Weights of a small transformer language model.
Size: 8 heads of 96, 107M parameters.
Architecture: RMSNorm before each block, learned positions, untied embeddings.
Training: a variant of SOAP for these matrices, 5423 steps.
Each number is 128 + 24 x the weight over its row's rms, rounded and kept within 0 to 255. Layers, rows and columns count from 0. Numbers have three digits each. The size before them is the row's rms in percent of the matrix's.

# layer 5 MLP down (transposed), 2048x768, rms 0.1, rows 1971-2042, columns 576-639
102:128134142149146123129129134096139112104153142125139103142152133149128177169112169140137132116164137088077088161143088087116107138094120132152149116112088128111159135094164128154131153111155118
099:112089108137106110114111082137133128112142128128116137120171173159085121174093118170141132091159132121123091147125090151107139121118135152164106128164083120094142149116154144120129114135111093
099:117124145108124071064105118101112154120136145112141134117105138125105124170128139136177128096097113124136140145126110145119120086110111153099123113109138156136160140117146136104078146084142135
102:103154139096078092141132133132146137121133131131134163130128133109122144130117071155103132137120163101103156113169182149127125140112138114141192108149146126149102102143119112133084115066161132
104:143137138133186127153063158111136111080141138176179144131104127138095148135106118088136139123170131131155102117138121090101145081128137139116093156110105125140115145156080093124144139178109129
107:121142107155139084088093105142114167158166105114135150121111134115145100146140121093118105118147155141138140142152172146147166120119125132123104171147100124118165144119155112119147112092142131
101:133123159111126124146124088156111156109114120127140135146135153138128110090148110123113132157126116134134122108146139132134178164143179146125104141139138164111122134123117116118168132097073124
099:088118097138121126112158171154144150101149119127101136118132129099138163156146181152122128078104093093137138108190171134160079165107109124153119129150144081126149142139181151111125095116117130
098:127111168111097134137169143132116128143177183131153126167146135166151169144127109113137144123143144113129101121107095136133107159109108148124155095156083141107114163118095097134131139126137120
097:144111130166127127141170111130064164101125117105139114167120159124125125126105141120108105157162121098072105161103130132122160144128115128138146116145081076111142079086117101122156109107143116
103:123128130066163118123139094134116159137121119112120107142126112147157129150098089142114145111143126103123115180112122140118115113143091138097160087100140142114106103154109103124138129154160129
104:103103163153136132132125110127136134168158134108172127099106082144142159137107127110143134124154139109118101168084174152104118122157126110147105119091089130109156140155175101128150112116139093
099:113142139162136121088099160130116160098099151138090136114106148143097115149134166148164167114092139125126101162129147097129128078071152102112125135074116143127097108116116138118164174142162129
102:104082125108137134146117129087133106162124092131096100145140108117104107067143104129108102157108098150130108111132108173123149113099161126143116143138077149153090144119133095132139110122124106
099:129176145147158096117126136108164125164116148187140125080120159094086125126163130149161131108125119089149105123167186131163086190135102129095178078144100138159145099152105137148141110150132118
103:148146145162166144134156127168141156115143153073160154155184106091088110129084172118143149149113087186144172135113077148123115146135161131155136080128118093110140175123094152119158160107123110
101:133092130120100080137125121135150117175067130112131091078109134116151120138140134170107144117114095114100103133109101124141156141136134105169145100115152104143187090177110090152126131148141143
101:090122116139105111171118098116158114137126142085133059091141096070124107095119117120147134130162160138119168134163109129128096138142113110092121120089094100160103129110127139114129143122138095
090:115113089112122164087137108167107165128090119188150172134138159159127140189101103138100136133124137121149164153103124109111108131101106124129117129087116131136102096134141124152123160109109123
101:140138136134145125104197151117107098143142129143130113105156076117156124156122180096087147096109158112112133091134109077103134154107092161107163133147142127132118141135130124137144152112134130
101:126139122131108084106185128178145129142110142141113097069137171176133093085151123167135114112143127154181110152131154124113106088138156171093149096154125118118115141117158158162125128116125144
103:110144169112143110075164098128136077155130154128163103133140113150099101150133136079118103154066115151099130136132149127119087117154122090122119135115158153124073094163126123147142145131143148
100:105117109164119102147090127132101132138169099130128133129122157074110167159131149157098100122129099150119138076135112120144113139125160106154160161114119159150128184146073139149151156140090109
104:130114113139137133123117080148148110118097093120127105172100165160143092126132158148143163104125130102138121140141129177124109153113145128117148120182116134121157141164154099102115130130113109
109:122100115152094133163077123152095123105167089127129137117174116117127136111143126081111141106135167165143109146124098062106117112166113093107127107115173143108130144155136161122136130107092102
098:119114150091180170119078137141100104143110099130151148147176107145108153158140156132137117155125116123095134168111158126173151166125143118130171135125113181127148107111147149128098123132134135
095:098138118140140083117163132122098141142091146141136162102108115103100147148136135171165154138141165100131162111099103130146147119145111103090115098122120164107139118150124124103115119135087107
102:155115122130102171087165120115157108157089132168146103147094145147087136119113116177125142136106140110108120106101148127156129170106111118084092156146139132136157116122117155094108172121111113
103:113125123097165119161111142150113109150136099124131134140102115157122153109147148135127114137136114092121132104136119170124127143142178095065149081117153161143130133155140117114164140097154095
110:126137117147170089130119150111158081116139174133092148115103111069136133091133139142122099128154157145101152103118116121149151113106118105100110086125140079110125149138148088183163112142130163
098:102114142121155115108098117133172131106090132110128135124080112137121142133131080139145149133112092110082080153149150114109101129121094138120120120124153111147160154120139142110162119161091073
097:101084142188121157120129098178143134103114081150120093132144136126113147111122133119115154145127136121129149147141145102118110109132144120100105128140095091122161145101144120141162170094128151
097:103160106127142100132118176124126075091114109068104135128106123135112084081076148130115091161136152179106107121143137164099126144130124088106116131139108104103145104145154156212163109159127111
097:108090107103155114155118153131113157154131112114147155047160147163117117140143107132115086120141105135109117139143141132109103116130115133123152109108119125174085086191143083162089128156138134
100:137158093138106134107104134151103169119145125163118104137130142116084117114135161094128124124150131133156129142141132154120139187106150081167132116141109094173135141085112123114138143166129073
095:119146117132113182147119140166097152151156142100088145138130124110093165144136158148071123133120129102107134129109126110161170141138174109133141127122131152099115153097145158138183144130111139
098:134152137117107133128121132135140133119122113132127140146161138105095143155113101120116149145131128123128102074106119108114184113153146150137090147114109118140087133116114112129154096106111152
100:162148129125127143109129122119142129129121110142091137141108142153112131127117125104152127111129159110165117114123149121109110155106091130143154119138147136103127115109140168091103125064134135
099:128112107128133143134125158190125124132131119117156117113140110123135160153121103111111148121144106154115109105132108107159141101097114110132128142126150100111094146052139134063104108105148158
112:118111100135130128086148142078142103113136168117133130115109097155094096087157157139111124153080145114085094114148115121150105099132109109123081139075158139120149132162172156142103095109114087
105:116162099126129110180075114193103138125148084119119098151099164127116125134127099131153094126130110145089115112103176110157140137171147117147136181101142107136159120164157164160118103114133124
094:084145111106107164124121136115134095136114142102150106136175138152149117143149106100102134120118157128133176141120105104113145117141107128141123174145116124161143127136132113116117101137137128
097:143166099121124151126126120131139133122156170042118172122130140135151110109128128090152135129128170125101115167129113135133110135145167127113129159164118154158137107105151119090121169109133111
110:119145106144174096158114146105149090055138121163116151105134123142156139110126155054056114134131120132158091149118097114174126125117142156146161126118100131119115122136109165132123112108145159
096:175128120118133140164156135156162111119105121095133135117138112162156108122113092123087086104141150134115137143136155158146143112113121191115139087180151136117114123151112099121123106100088150
100:146151161122116115097146128148130097153135152117145108091079130080119105134142137164142129117141114118149131118118136157131129124134135149077135104113113079094128170156147148155127169121137134
097:104138134092134146127113097145115101117150097106114117142135155167130123128119113153142115102170141129101117139123138108136094160104143129139135129122205171113144146079134101118112109148126169
100:152129155112109140173131109110122142124150143151129107156091106077178131110143175142161134125116126127106144118129136120122161140104121121158177140095128112193134122096125139169123115123138158
093:146135117113149096146168160137143125137148137124108144111126053107097132133141145119089146156156100129130151167131141136091161160160135130128110102114154125109129170108109116133169135139121092
100:135095103180122150139128109120147137125100132120139118150111118122152136087132121112148114124104178161122091099090144146111135152138141154170134146070159110152119120115106129134124138112132134
101:141138133133108107111137121153152137093118110156112105121124131110123146125125133074113113099151126102109143104158133103142121107139134071124137111157159155142111116143148112134140126120165146
093:151127098137125135132111122130128136126115137122069135125105095162099160117114153179109141159163153139122115094088202106157112144114156108138100173146125092091104124128107112107128116132106181
106:156153121089143120075162096150098162123120122136187144164116093129113155099143106162043152135151123132166139136131126148156142098104124103142158110099060131138116148118084119126099158162140091
089:144157169127166115165123109105128134115179140115125143125146143157091125114131173133163119101156132135148114118142105112134097133134139106064185131153099129155108101075156106151137099123149197
104:131131162149146115147137092186139119126131102093088160062150096153141181132119136103171142103121155159136139120100145133080151142093128143096155164113111170181107094132191133128147081138138143
102:108122165103083132152143140145085116096139156131133101055119144136160118144102098177153161100137095105159078139147103118120101111161106167149168132131126147131163129132120161087088133138148093
101:105139116097161086121140088135094116120141151104100113161110175126124108112187153142145151104159152143113134129150147097164116103163107153146128149168106119058130128095100111109127129161117125
098:157132116145147091187099115067118155126144139149146110129133109107148144165120158126157138126125113102119097072110124164139118117126108091095154110126105142170100142110096163145074100130093131
096:121125182138131129128099144111084101095152148112162092145148121095111127084130073079137118106167132119129113112125162160167098144119149106138119142142167147113139183160141119105083152116123166
094:142130122132164114099132094113102128145120126125128143121093154138111065123145135172114122140143151152105121116081184136101128115130112094117104104183170121128133136140113168153129136109164083
096:100139132168111086096103183127143123137081105132103153136123146139133125172139159149163159134099100117155152134188111155152114172138142122067141148156111113075123119133128123131143133121107130
105:155113133108117146089094118146129099114161153151174166135138133104106129148146180104095124127083122125123115158117103144116167135134164100090183186114107086139143115122148130130122134145139152
097:108144110143165108147099110162142176106127101143143143114100064192174139116154120147089097134132097136137143117153137139115129124132131145095158172135152149110105140114103146146127146135139114
099:164167141113146143121123139129124119145097137110108082114071146142160124136129056100125092112071105096137107092161153167131125116123136115113147124168104121092105129107114150141141111126151123
101:119140136109106112151123124140127120135118144142137124093103119152162095097155130129122099063153120094138159107118108112098124109095133136135080057133120163140121091166163156177088126116111141
095:100116058076122121104111149117152104130160115103147116136154112146144082106123139140124116114153119159139084162130140183132104137104113108138142145116152090108097151128088136119147143148082125
103:129108135156117157114149160085152112095147139124151125148140133168130133120147096101135122127129123171090177154102103102147147155135155145117122169132164095103160152127112146134135177135134128
100:160115097127103144124130123159112138070142158122128139140128125115118165102118146126112151138130148125146161123133104101119143185169153131090102127105170137102102113115140119103131092101147118
098:113138156087105153133095101123101116164193165128112157091101145134176144134124099123137098135100126147108114134179179144095113144133110126112126151116162119189125150154108105095111090070147163
100:143117122068079130105147121115120131137179150165153166150144114140116146135107124174159087132117134181117139089075152130110157140107134146086097139139129103060112076112131080112106114130104150
099:085094155139128108072110104122180147118151130119131124111078099163151113141117086080098128144145062126107145138078117132140194127130126157164183089134148120114183110119124132156156172145082156
093:116109145125154103163094131115121085113116141101121154142138132116143107133164133112084151160177115131120098147071098126108132117134154177151117117078154157124117132123148157107118152101124095
# layer 5 MLP gate, 2048x768, rms 0.0977, rows 1972-2042, columns 576-639
099:131134161086138150137122149133111117118109128119140150142130127160167139149151138103125153139143145139127104119099102089151144172194142143158178141116141175114120148128106162119162110156126158
095:132100083135117095157122160134123157050157138135152100144127099116166134124167125135117100125174121131136081095126114109129116127158122107151104081164133086147114137147066150088110142148102113
099:113106125159093152086169119123146143116137107086064141090168164143111172125134155108127136149135130169147091132143163125164118168104122167131116090137114086146131119106108106148130079148138161
107:123130139115147121155156133101132131140099133151131167136131169112136141101149088143099144115147129121177123140093137098160116134145120118128128132135129107158161114159177161165127131137170109
102:102130105156124105113144133140123120145128102127101116103112146120122132113163163143119115120143142130088109146159128103157132119153107151083127112108150116152086157114098137099168112125099109
103:108154096160152097147150137104169121118162138128133088132077146090129127114125146127135158116112111130116161132117161127140127125145101129153133100124115139131119133144127091138113158162114083
101:156145140105112115122116183092126154095128140115135174151167128115138136152102116098109115106161141150152117060101156104145107129108112105129146147122164104117091086187121117151092157143116119
095:099140150149121156116118094136156097112160157090149110102143117127168154118129104134169058117143138096182088168121128124171106127131085159173159079145144135102132133063150137163143167116167152
098:116095134096139109153120122155115175168145129099099126123102122103140084159126109119139159106133123116123113154167135107132154089154139090151107103166101142118121079178088137105148145116132096
099:121139121148128149151117152147126147153122113129110124078133158164134127158168132120125103159116056129144107140141150101134156135077163119118133115124135100109111114151132126143151164116148106
098:148130110102077135126115160147131131126119119137098118133110154156077105096155103145099085135148135159177113149124106100086115117087136160129174117090147126139134126094180116121147133116149126
104:080118115114128142155154119154126157101094152175124136135144143160123099133098125153103108146148127132110123145143159153126118120126106117154118117136138163135158140142088128128124160133124135
098:160169116146093144135095147088151147111083123162125172117150172119128159118070130111162145149147141156103137141138136084106123117130121146103094117130123100104118123132106117161149142092124074
100:118142143142096119103132127085162137162158124151151101122122123131129117152077121108163112128136111165119227093151137125146141148120146121096133131102141149094130105121118108130117106158152107
096:121129083111104132115109116170159163135150103130122098098114100077108141170138171143086153106136109127088123151124118102156122158091119087129168137147142138155123120112103162131081130148140149
098:136182152104158162115132120125110127120114108119142113160151154132134147078119132131101127106125139159142125112156131141100096097116108148095123156105134095093090168130094124150141146148134118
096:186139113147144107140055134130129074113137141138142143111130138148152146149112135107107101145152141120128131113141109157118162126152134135109116125137142143126153119097127117116127137148136127
105:147141166136157167117114111127154120090157120103148097143153133098141125100120123119123147105115130117141149103129133097164136127135115146117140113118144095150151164148160113133152119143108072
098:156157148105119082124097125134082116177119116065153139147100160143159103129139135176153137160108058137145133142181132125140128108093153097106147095113117133142092113151124139142138134118155115
100:166174119107113149139092118139108111159129176105117178125145103087077127130136143140160130117149096134112111112092133149136139141129146131138111130126093119128092148154121090079143149113086172
101:114153141119106138156101122142068144150133121152085120115133142111125112161141141149133159155097134137131128159107153107164096139149123105105160138119161131075059129165127131146103131155145160
097:130108150171117152079141141107124105100075147159141123152117149100120103122122117138143128154151124156113111124157127149103102155070139127127146140137121080118142135171126126123120145124155093
095:145115139148145132120164151116125094135136139107133116157180150138118094129161110112132091151139125109135161111122092154126086060149135134137118184110119140110149131070140157151148114115105131
101:155151148144097122126118116125101123114071148122120097136189117093142166107107110134114172111114181100136115173170133112110151115097158143105116130100157123144090116140115084094120123125140119
099:155172143137122078133124121187099128112122139131143125138083143135119147156095118148145086151092125100109123116087092140158137145099132107126113127121130107103126130147109128118128133136150110
093:111097148165134135114156103132128128114114121121084134127163147132104139113117120131112130113147141122121137125076126085139173172089142117115153113130126139109133097151124108135120109081117137
112:194084072102123128132172092077141143146087139100126132119130112155149112134125105202156121125152119147166105141160144135114107129140132174130142112143126166126114063124143115160169137094114148
101:078077120121127116159140093106096135124154117155138151123118121150074148141097149129153085132162114104156124152124080151127164145108081094100149137169132103142121144146110177105114147134099095
109:131145120143140118137157106112135094108135104116129118110113129148146148075116159174144100145134138095142101135127099131162143126095118114116091120157155107121132117165156139159159110131135128
097:108153100129088115112116108117146121142080158106162140090159151161139112103130132132113135171132133172134132131111099124139137145153161096111124087160111138095115139115120113114091120095159131
091:086113130092130120180089130118136093168131130151143142170125096100107149115127151130158108103127091177147149099139134143097129103139187128169136119112111117135144114062099108088115122126145111
121:170149156141128105103117120185107096163068157113101151142129145121098134148125126134148108132130094119107094144125105153113157079087126124090111117109131104139060159120137127102120145104129164
103:148136110158111138178113109128137154119176118117098121132111130151111127126128119127169115079095083084117132128128157091106113097063178117155140156120156107176084101103131138118098132104146137
098:154135099124108120107073131084140162147109108135151124169113166110144126091156132133121103131105152168108145092157162121117159130152186090110168122116111097099169089140137113125113127119100146
092:113103156147122083099157181128140157140139103112117171179168104114141128119130124120147125155141106165121117134118117074145131148128083168166111119102179112136157143141104105103115104130113135
093:092154117123101110107154123186151110113160091076148161123114203099163179144149143152120116128135144142118166091137093136158167104136124112126117146154123096149149119154105108159121100121096132
107:167117129144114122144082129099153137075127145076121088135160138088154124146163130127164115117142103103125125116124108143161104110156087107162131111122188128123140099100163153147164103125138114
092:155077138131139115108094145173152124139111141151133105093134121155156128118130101126140125125128098118073132108115137097137137136098150169137107110138133101116110155095103148143109163092119116
120:151110096123096160099112136148117141128097145130132155086122105144133129091107127117079068112112121139112128131131110125196118157152133110162156135096144104127125195140131104097099077102114102
100:163133134146135149134120154120123138087096175129170134086121172113122102116130112145167080125124143136143178153172116125112121117108158103051136136142156100113146176144183125178131126137112115
092:127109160132124085132111132127073127157149159145126144120138114135143072095158156136189102150130143183105138072090144120111183159113120134124132073072152159093133077138167065129128095174130136
092:136149126126080170137125118104142130143135108097081133088157144131148105111179118130126129127079147142143073130165129144130109142127133135093126153161111130128103138122160165096139137179107149
135:072159140144162072146113118112146104111156154127152147120116151136143140136125104087089137124106136135143115148114102146187139167118116135122125124119098113119111110115123133126118137108137144
093:102118126146134166134139098102144173086106093133082141139161148137136144127154110069103146138129111096084128132140116092150120121128131127129143134136104129168105111133095135169087135133129139
093:139124171101171123132117140106131117138130101096142091142127138133180157138124103146140121109089122085115161133141111157128166118148139145123081149134127169132099079102171135123085074139141134
095:125100120134114092150125128120137144108152125052162131142142091144125135180156174133151131161152126126135139136130096135114109102164103139139119108145128129159163137166176116123134145126127097
098:163076084139099135104146099094165124134132120141140128166117117109113113110140144141141149129132167128126115107118099120083111175094133106150126158162129153116127138086145139123158177072126112
112:151162117125107092139110097176103108133108102134101114163145161139157127080138097102112105106138162154109141137118086131136091128076136113128117119125103169160121120186097136093104124137128165
093:123120133158147134130152143099171157122132111153156120126127149131155123105119110116120075154148166118135154096159114169149167149108133121084093134152103136125088141068133095128164106159157133
105:126126174148143145082154121141126162134131124156096101112131141113093128140114108118099140100117115138100087120121110122143153138137161110088157125118122145121149097100180171140142176141134096
094:073113190109138134094141121108091128073106112102147139088132111099128157104159115104120127105155118152111154105121103124109124135182131083150161132105115121138144099124100125130137131124136109
104:145155142132075153121108101141154087121131122079165123123137122176155120149118129132085153177101106155128109112085078092117076127129103121106123135086138176129104167113128113122099163167091096
098:150158120129156119111116166136159132118108131151151155153173154098108142105121169157087122132110156167151100103099113125124135151106128140155142153136144101142100120134099097123102167091135156
103:108171118098146147161099116120146168136148139196149144103101159149161148107142111130134130128151100152139077159134163136162121139149163134116155165110130108148095137147139088118136131125120133
096:156137130165130172074153121099114191131155129121140134138116133145103122190110121150119110157145126111129090110090147123133115133122130132147076148173090163153095108146141144122128154092138153
098:123100151141108138093110125158159146155125103115110162132170102141111197144101079137128105097133139098125102145114070127143118114109113090115134082140124151133140144099168103129116164107167138
095:145098162152127158190160156141139126132109103125142087125145173129166134109113159100089100143096158126129128142150116156110132124138121126122153131106099115137089138134120121094142102102122077
095:131108121155119152086087133137111153144149124112161111120131092116162127118113086108109121095117145163121130149092107140109102132155126123105140139147157159145147126133141147133126093105120118
094:110103148158127124119133132104159147143152113149127154066162114153104150132070136125154097133111171118116117115129119140108100166120118106114150131124124114095125117109154099120113201125110058
097:112115140195124166132141144109154116142165168130151123180148143090119121136108146123106105078128136171107147125137146116131111143171152130164143110069119094106131120115158120152126143088118114
104:122129087102135121144122076123127112164122166109140104135105122175116138115087132129148102150131097143105086099112121145131164126131124166136102116137109113126128107147130128160173090129160143
100:155165133122149102156115127161127157135147121127110068140153120130170154095073150125149117136129164106139084137151123090089135152097152089113074121171128114142124144106144089118148102120134144
105:169157095117146118135104153123128130139108137106129132119175166143130165140154074095126130108070151103146122107166121091092106138152174148161141144156122163102105131130109118100158140127109137
103:112108099162134141108113170094099122178134129134121105129099150122098110133136123169151160144131138098100139111147164142158141147188109127115144136167127084131144117171134089109125174161094138
091:133105140116120139126149130131144170159128171117113072181150144103122116104120122126112119096126112085127148169142159129101105149101175129116106109124154143152165120131145126121107113130132099
106:130133098093095145103112159113056122112129107131070088136134126126122112084149160182171141168139142133122169134132114099105128114142128124129131171128152139107137102105095134104107151128112145
092:138103108134098109144109132114139158118141178162133123160164081145139142107107133131138129142132100092104150122143097106109100117177137155083131149082145108158158125124125155134139139095117111
089:133106059140161121144127146160142120129125136107098121136128135067122119103124105143129101149135134093107144157096141118130135121154181114146155114125112159105152155147128143082134108203185129
098:136151096132147126157100152109110101094130111136109134131113130131085135139133095159100116136115121125111137151112142135123165120147127108109120131182111145085158128067104119137102169160159106
101:143129115151147183061146126127184140163110120120112165113146115154106132093141114123187108149145143156138148099128122137138129176137122139096150152129114169153095119114136143153101167103139151
092:186154114106178142146154098164128061158135112169167103101116101117151170129136133142123138168128167117139129123137170147113095148100104103116097131149131126110111165119188144164146135108152160
# layer 5 MLP up, 2048x768, rms 0.102, rows 1972-2042, columns 576-639
095:114118088138084148052109170157143164104121116131129142130117119129140176157162134104095152111098120133142113124124139110146158133139112146116097137134096152158151104108132147127120105130126140
097:150125122151090148144187118129104062075132142144112110112129117129124146111141121168104122117150144121074120117123113104099169124135096144058131118120185152133107129072118120151138114111127117
099:141094173080114126130102163144107145111144111092168121130160147144151142112098114068134097117112104149140140122148122157150151114142134094139129110146140146198161086114109139138076169155071124
102:133132148098129148146160132151111104119127155128165138109100165109110133134164131121132176093110139146171176138144128129083110147090182124166154156155147149149109122110128099111148129137099118
102:095147164148085104143132134097108139154143121112136137093118142122130121102141131115163107101150123138118110130143144159141155099166152099098100101082125106161121146073131071101159095088137131
095:119134141129117128115094165132135100117102139139125075129164132163111124075099147157137116107114116111152148127105130157124122148116160131115141106128127098137051166117146111061111111103110100
099:106115125135130106151144116129132170136148111119200157124150134146132146119148153100148107133114136108120179106127130118179099150108105145112131125138095115097149093154140102149147114087119153
101:103101093116062093114153155126150135132179120146181138199110132129140139088126129134102161143101114149126136134147173150108159135168110117114106137140148114158130173158115115080130117115098113
095:197091138107117154137126113115114138162100159142131104116121125181107118130130111129117105120153100102110170083125126108107153122116161133089129100138107129142125093096094153104123175146135153
100:110090091157136113064123104125121092145073130106134129122133158106123154139134109167102099092129086131147153156089081130121074162111096148129124145095124163143146151149156092148114111119161088
101:140119094134147105117152121058123109137164120125119092158140144138159087128103119070131148126157131138097128106109127092132139102161123132153112134173115163093136141112143094110115120164158105
094:135100140093137150109136121108139101105094088127108161144115126143117170121105112174148126117131156121154129100153177120131111118110111132124129178121114125106121101154125146093134158103128090
099:128129174139138119131131107116106111122152108143098089127129150114125115115153149103147190130098108148124093093083102150135098136167125129110103109145082126146107109166133138106089140116159132
102:100125111117130151158136126140143192103139192147166083120144127134097122094110168149148143139120104114123162127129133075137146137138145151103115115142150132161117139156157119112137127105141076
104:120154174118131127100088089098134100132094139108133157116173131146129134060135093121151165144091113143141121126145124155127104116136127153121104124168137136118112107103138061116148091109160100
099:135126124141177133113110141118105131185102138102124107107147122097135129124133102116134082183117139145179116132134086099126127096155140121109144093107131187113147132107129133165069141118085122
098:109139173121164116147129101146111117116124123146167155095098088123118157148093134131123145165096134162098139134129116117156113115137140115133127092072122093128149139176119090164091121121175112
103:161135200143195138133119098145144172171107121113155194131124137124116110169089126123156137129133151120150173116139142095158130158153158104134126138125134110189149163148144161132137144152142088
097:128139105120142176112157147151142130133110123118149134133130068131144111160111138154088137115126152118169121130121135128096118150136116168151194109146120112158136124075121162062154126140080119
099:154095126134143113127155169155084132129132093115085119132135145133115097136148124109077155122123117154107152113105126136149134109144144068115109121140086138125173134107087132105132159135173168
105:112126142118139133078152102105104121066126158133139146086096149096131140179140120119157115191103092167110121159101135090135126089143111114119162129149146161102121084147098128170091143157144141
096:093142143091143156176137116161133127113149094117123174123106119154111155124146130152145110118110152125152128113118131140111163122128075144117083075094145137122079138122139122080154125115110148
091:087104119144115144141076149134188193147124086121136125122126108126165116119087135141128152108131142127117125132140178086143129163086139117164130126103126159150125153134128075141107139138139141
106:148156143116107124155099139125102125099069110146185145094180101151151136061131105138072125124168150081120122204109108117099137128131079153098154128114171094097144136144124118119120142143103152
097:071129132119152131123103164107113146160105103095115184111154131131142153162137118184151134137127147151117132143126122174123146116112100085103141128161098142127125132109104120122120076142090134
093:134094123166152129130098114126145108154128117162123136121148128106119144115147107188117103088115149129132146118096147072099168110153129138119147110170150120114143107124156121125128126136182165
112:140140154164099137077134141151140148133156122106144131121117130133136182152136151116106122193160137181101130149104108141146117110149103137102127142140160119178162149083116111127141131122125128
102:126113134118101069077140134158101109093114159131085121136132098141132193165127100119107120088121124103160131117108116166151144136117152159133118116165095125120121107080087141139167156122135129
109:143161087131149113118166102106140085131105088095136132127099133118138084131113159156121111127118125127129098123123150148153130053122108115115143135148082123124125120136125125136156104143168125
093:163131111136136134122151129118112144103144131127133120125128150136102154104125088134131100183157096100146136126099129169112067102156131096115096115111156106179160110106112146158145118140115126
098:137128132122118123114135133152125120080113118099133110172109101131151157123147133115147120134120111120162129117120183122163166127179114110149130137139124174141110119082145113133110151142106133
116:127163089113188127160130155118089129132135089112117114152151102195117098127126153122117115145133130159146109116139113199098167149132103098094072129118064143116144131149152141141115090143112127
105:134084132126172117130141166118144144119137131119113100134163106117130155152150125137142123169141081145166118161115100077113142162121079159106129141142109126149136097084151132095099161126162112
101:133174140142093148173117123136093108065124146125120154158144122132109128124144112126182118153111148137125121168144155153118086136104107118108196113136148126152121136165121159129092144143134113
095:131122105120130113159168142139101152126111159124119131116113146138100103103149118157114117123136124096131150161092124108135107092141109125141137174124122115113122138146130158154095135130115118
094:133147094137142141120103137116097111160090121126151156165157120144131101139136096158076122108121146116108113105118127104118112127133106141107120104095128106106141106161144174094112102089140142
107:139150138126098143178071080135131154086121139109131082149153108113089095140171088109170127117154172131122112104101116114127105131154102145152127113121152126116121100099148120145135141104156126
105:148163121120137146107129108113172144128110126141120088083167116166137144131167104132137134096129111145136142150150130102142130130088106135127128129125168141114111146101126138172093116075121117
122:132073141128129193093102140097136112127164133091076121111140110140140157126127130127128063149107114145123141076193126117168115139124149108151178157087082137108146205122142122135125095104111098
098:135115131095110094152131151147130104152149109081131109165153123099120103134153150110129160083143142125131115139148143124130164149135126079133153126095108113158129093146147107122169138116128131
092:150167140120119142127144115186114123107153170134133096109102121122170155105139118140125088109148156121143138203112118152096117146098152135157117131132109143152160171095121143114091107080140193
092:160134149112135129142150129130103119120127152125130093153119187173160094150123129133150111113144142088115110185136131118119128132171133146122123121167146161129113084122140097143151170148094137
098:142092119167138150118121099095120118121105116164125094099113136105112134116142095086104127164134122122130088118089129118137118128117128140131133141147149137128120167087127135141159150132139121
095:102169121148092148165145141123116115138130145125090102084145186102137176100134167106103105150173186169079145172168134119138130170146124107140171083114131109103148146131126157129118082126154125
100:131168134125123140128120101103140113134124102151112111127131119083137122109073130140091145149099131143106134114126102133085114167102138148107088105127108161167165137131131131115151116160117111
104:147111142134156103096148124112138110122164146112106132142095131141142138135122147110128090144092132097114114090113169150120105158162120141138133100093185101100088187113136121136131144115098148
100:115135071147143093152145169160114143100145123105137165127078125142119088134125147108140142116136116100147123130082177142100142136153122167122145139135162126118139137092096093126124111085147112
099:147132131147138144131143126138126138124136141116114160130144177135082152116133132124133182129136119179143074076114126119143117134101113132090141140102137135068142111121189138138129086126103169
100:158100113187096150147141111167133113136114147080118142117135120156125123147119148135114088143109074112149119137101153127152132126149143182117112153127130138160148125132104132096138117132164142
102:139145140112122129147123132137119165148125189108129125154142127138165176141125149086106114112165109142158170103130118147126086168178115130144174120110110152103118084159137103093123061145103139
089:144090114115146118130115161150122116158142145124153158140150157140115108099119146144159086133163129139134143130139110149141127121117147156182164122146128125134150166147135118115111109160163146
109:124132162116139089068163105139147141114107098161130118147148128113161162104131113166063159135109138130135111128118082112119125143132126097163125151166112154124160112106108101093098144115116113
097:182116125140091134130087095088152129151136116129080141116090137146140105108123149142098120139152116124092171152140157125128154140161128167075140129147080111140104138165147102145151151139145103
099:140113193080138130122147150123116136115136086178156124124105126133154150097080114086117128169100130126103098150106108150140166151138138126134092106107135158141110099118124114117121108152117133
100:117107133200136135089165114178127118173191091139145158158190126142160145105085087108131156130144123116125116124088095146139104139091144141144135102123141115129147142139123171128144125115154200
097:112129066161154136156101154118128110133149127141091109112148117095127109100104117138122103124111098113124119100151129166140127155119092138152129133096166125090081172138115153128149112134103140
095:122072121092150084153134128122116129135144150128154186123128126179144119130121107125123165151168130097162099150109124109137077120145133111163123100121107147111134122140144102150109086149111134
099:148151092152096158114077138110147138156136105107137193145140140104144152128146078137140156136143144124133134128144158111100107141091077062082151155143149143110168097092082120136111164126113143
095:164162119119135127131151069146125122140130104122150111119146119177124097108110152116100138140140075142128114153147148150159106123144148119160132093163140111123149160114098100147109138087192128
097:115122182124103169153109128113142133114077134133135110134093142142168120090143115148086131121152099112148098151112146123145102080162126124082109140095121111135124159133137137149063119113117159
102:075124125115108146115167115102097135131131123143111107118169140139133150121088110119122101125127147118151124137105113106132133108148122114121172119127100099134132116159148096115103101112132159
100:171147153132116065106121145106134107144167146106128154140144132150151119109114107140128137113163174153143154140146073120129141145116150113126098128139110125129102111131164128112116111169129109
105:120142125125120132091101173130143118082147108151092135081141088097153153151085152167131126112126156146135112114144114145099112147133112155084120089180140125138070093118113105089120096122131127
098:107121096160159139112107121134101112137149158130138096157146120132145161055167155143118096142124191107107102143139126143169157123110142149113150110103160155129120136131157163139153100130118158
094:142121153108153161036117092092151158103153135137122103113152116124079125163088159135142109098161190143145158159127130117125130149085143086126156151119115151124112123138079170122141092131137131
096:132096132126150177122064134118108114124118123117135124158125112171127150132115161119115147094093154137137150180138153126114083158138109121176128140124166114111146095116125165147138150150126115
095:192135089142123090139171123091121083104137096131077130134126117118118135144142163136133104105176102086108131148073118162140139116113163132124126115111133131084119145085178124158152123140139112
088:100137100117159176133136139142138124127133116131116123142154131117133128100156143132100113133124095111125119151133159094130122138169130137126098160154137156111129158088107175172168123186117135
102:126133129107138088101119153121102108094138104129137154122132145158098104131125191148138100156111135124157163131125116117091129127165133108144107115160128155128090130147145188150116165096111147
101:057117143168119133089164170100133047137146102135130140121096120149122109151130072099167118112135150114130145133087136129109149143141173162123150110094152107128144093120139108130169134142140155
092:115126137125134130160095126119136140121156083135120092147161158120116121163137147090141109089138132130145151141157146155137093090142121080188150154097171129122134135147070094118141111135069107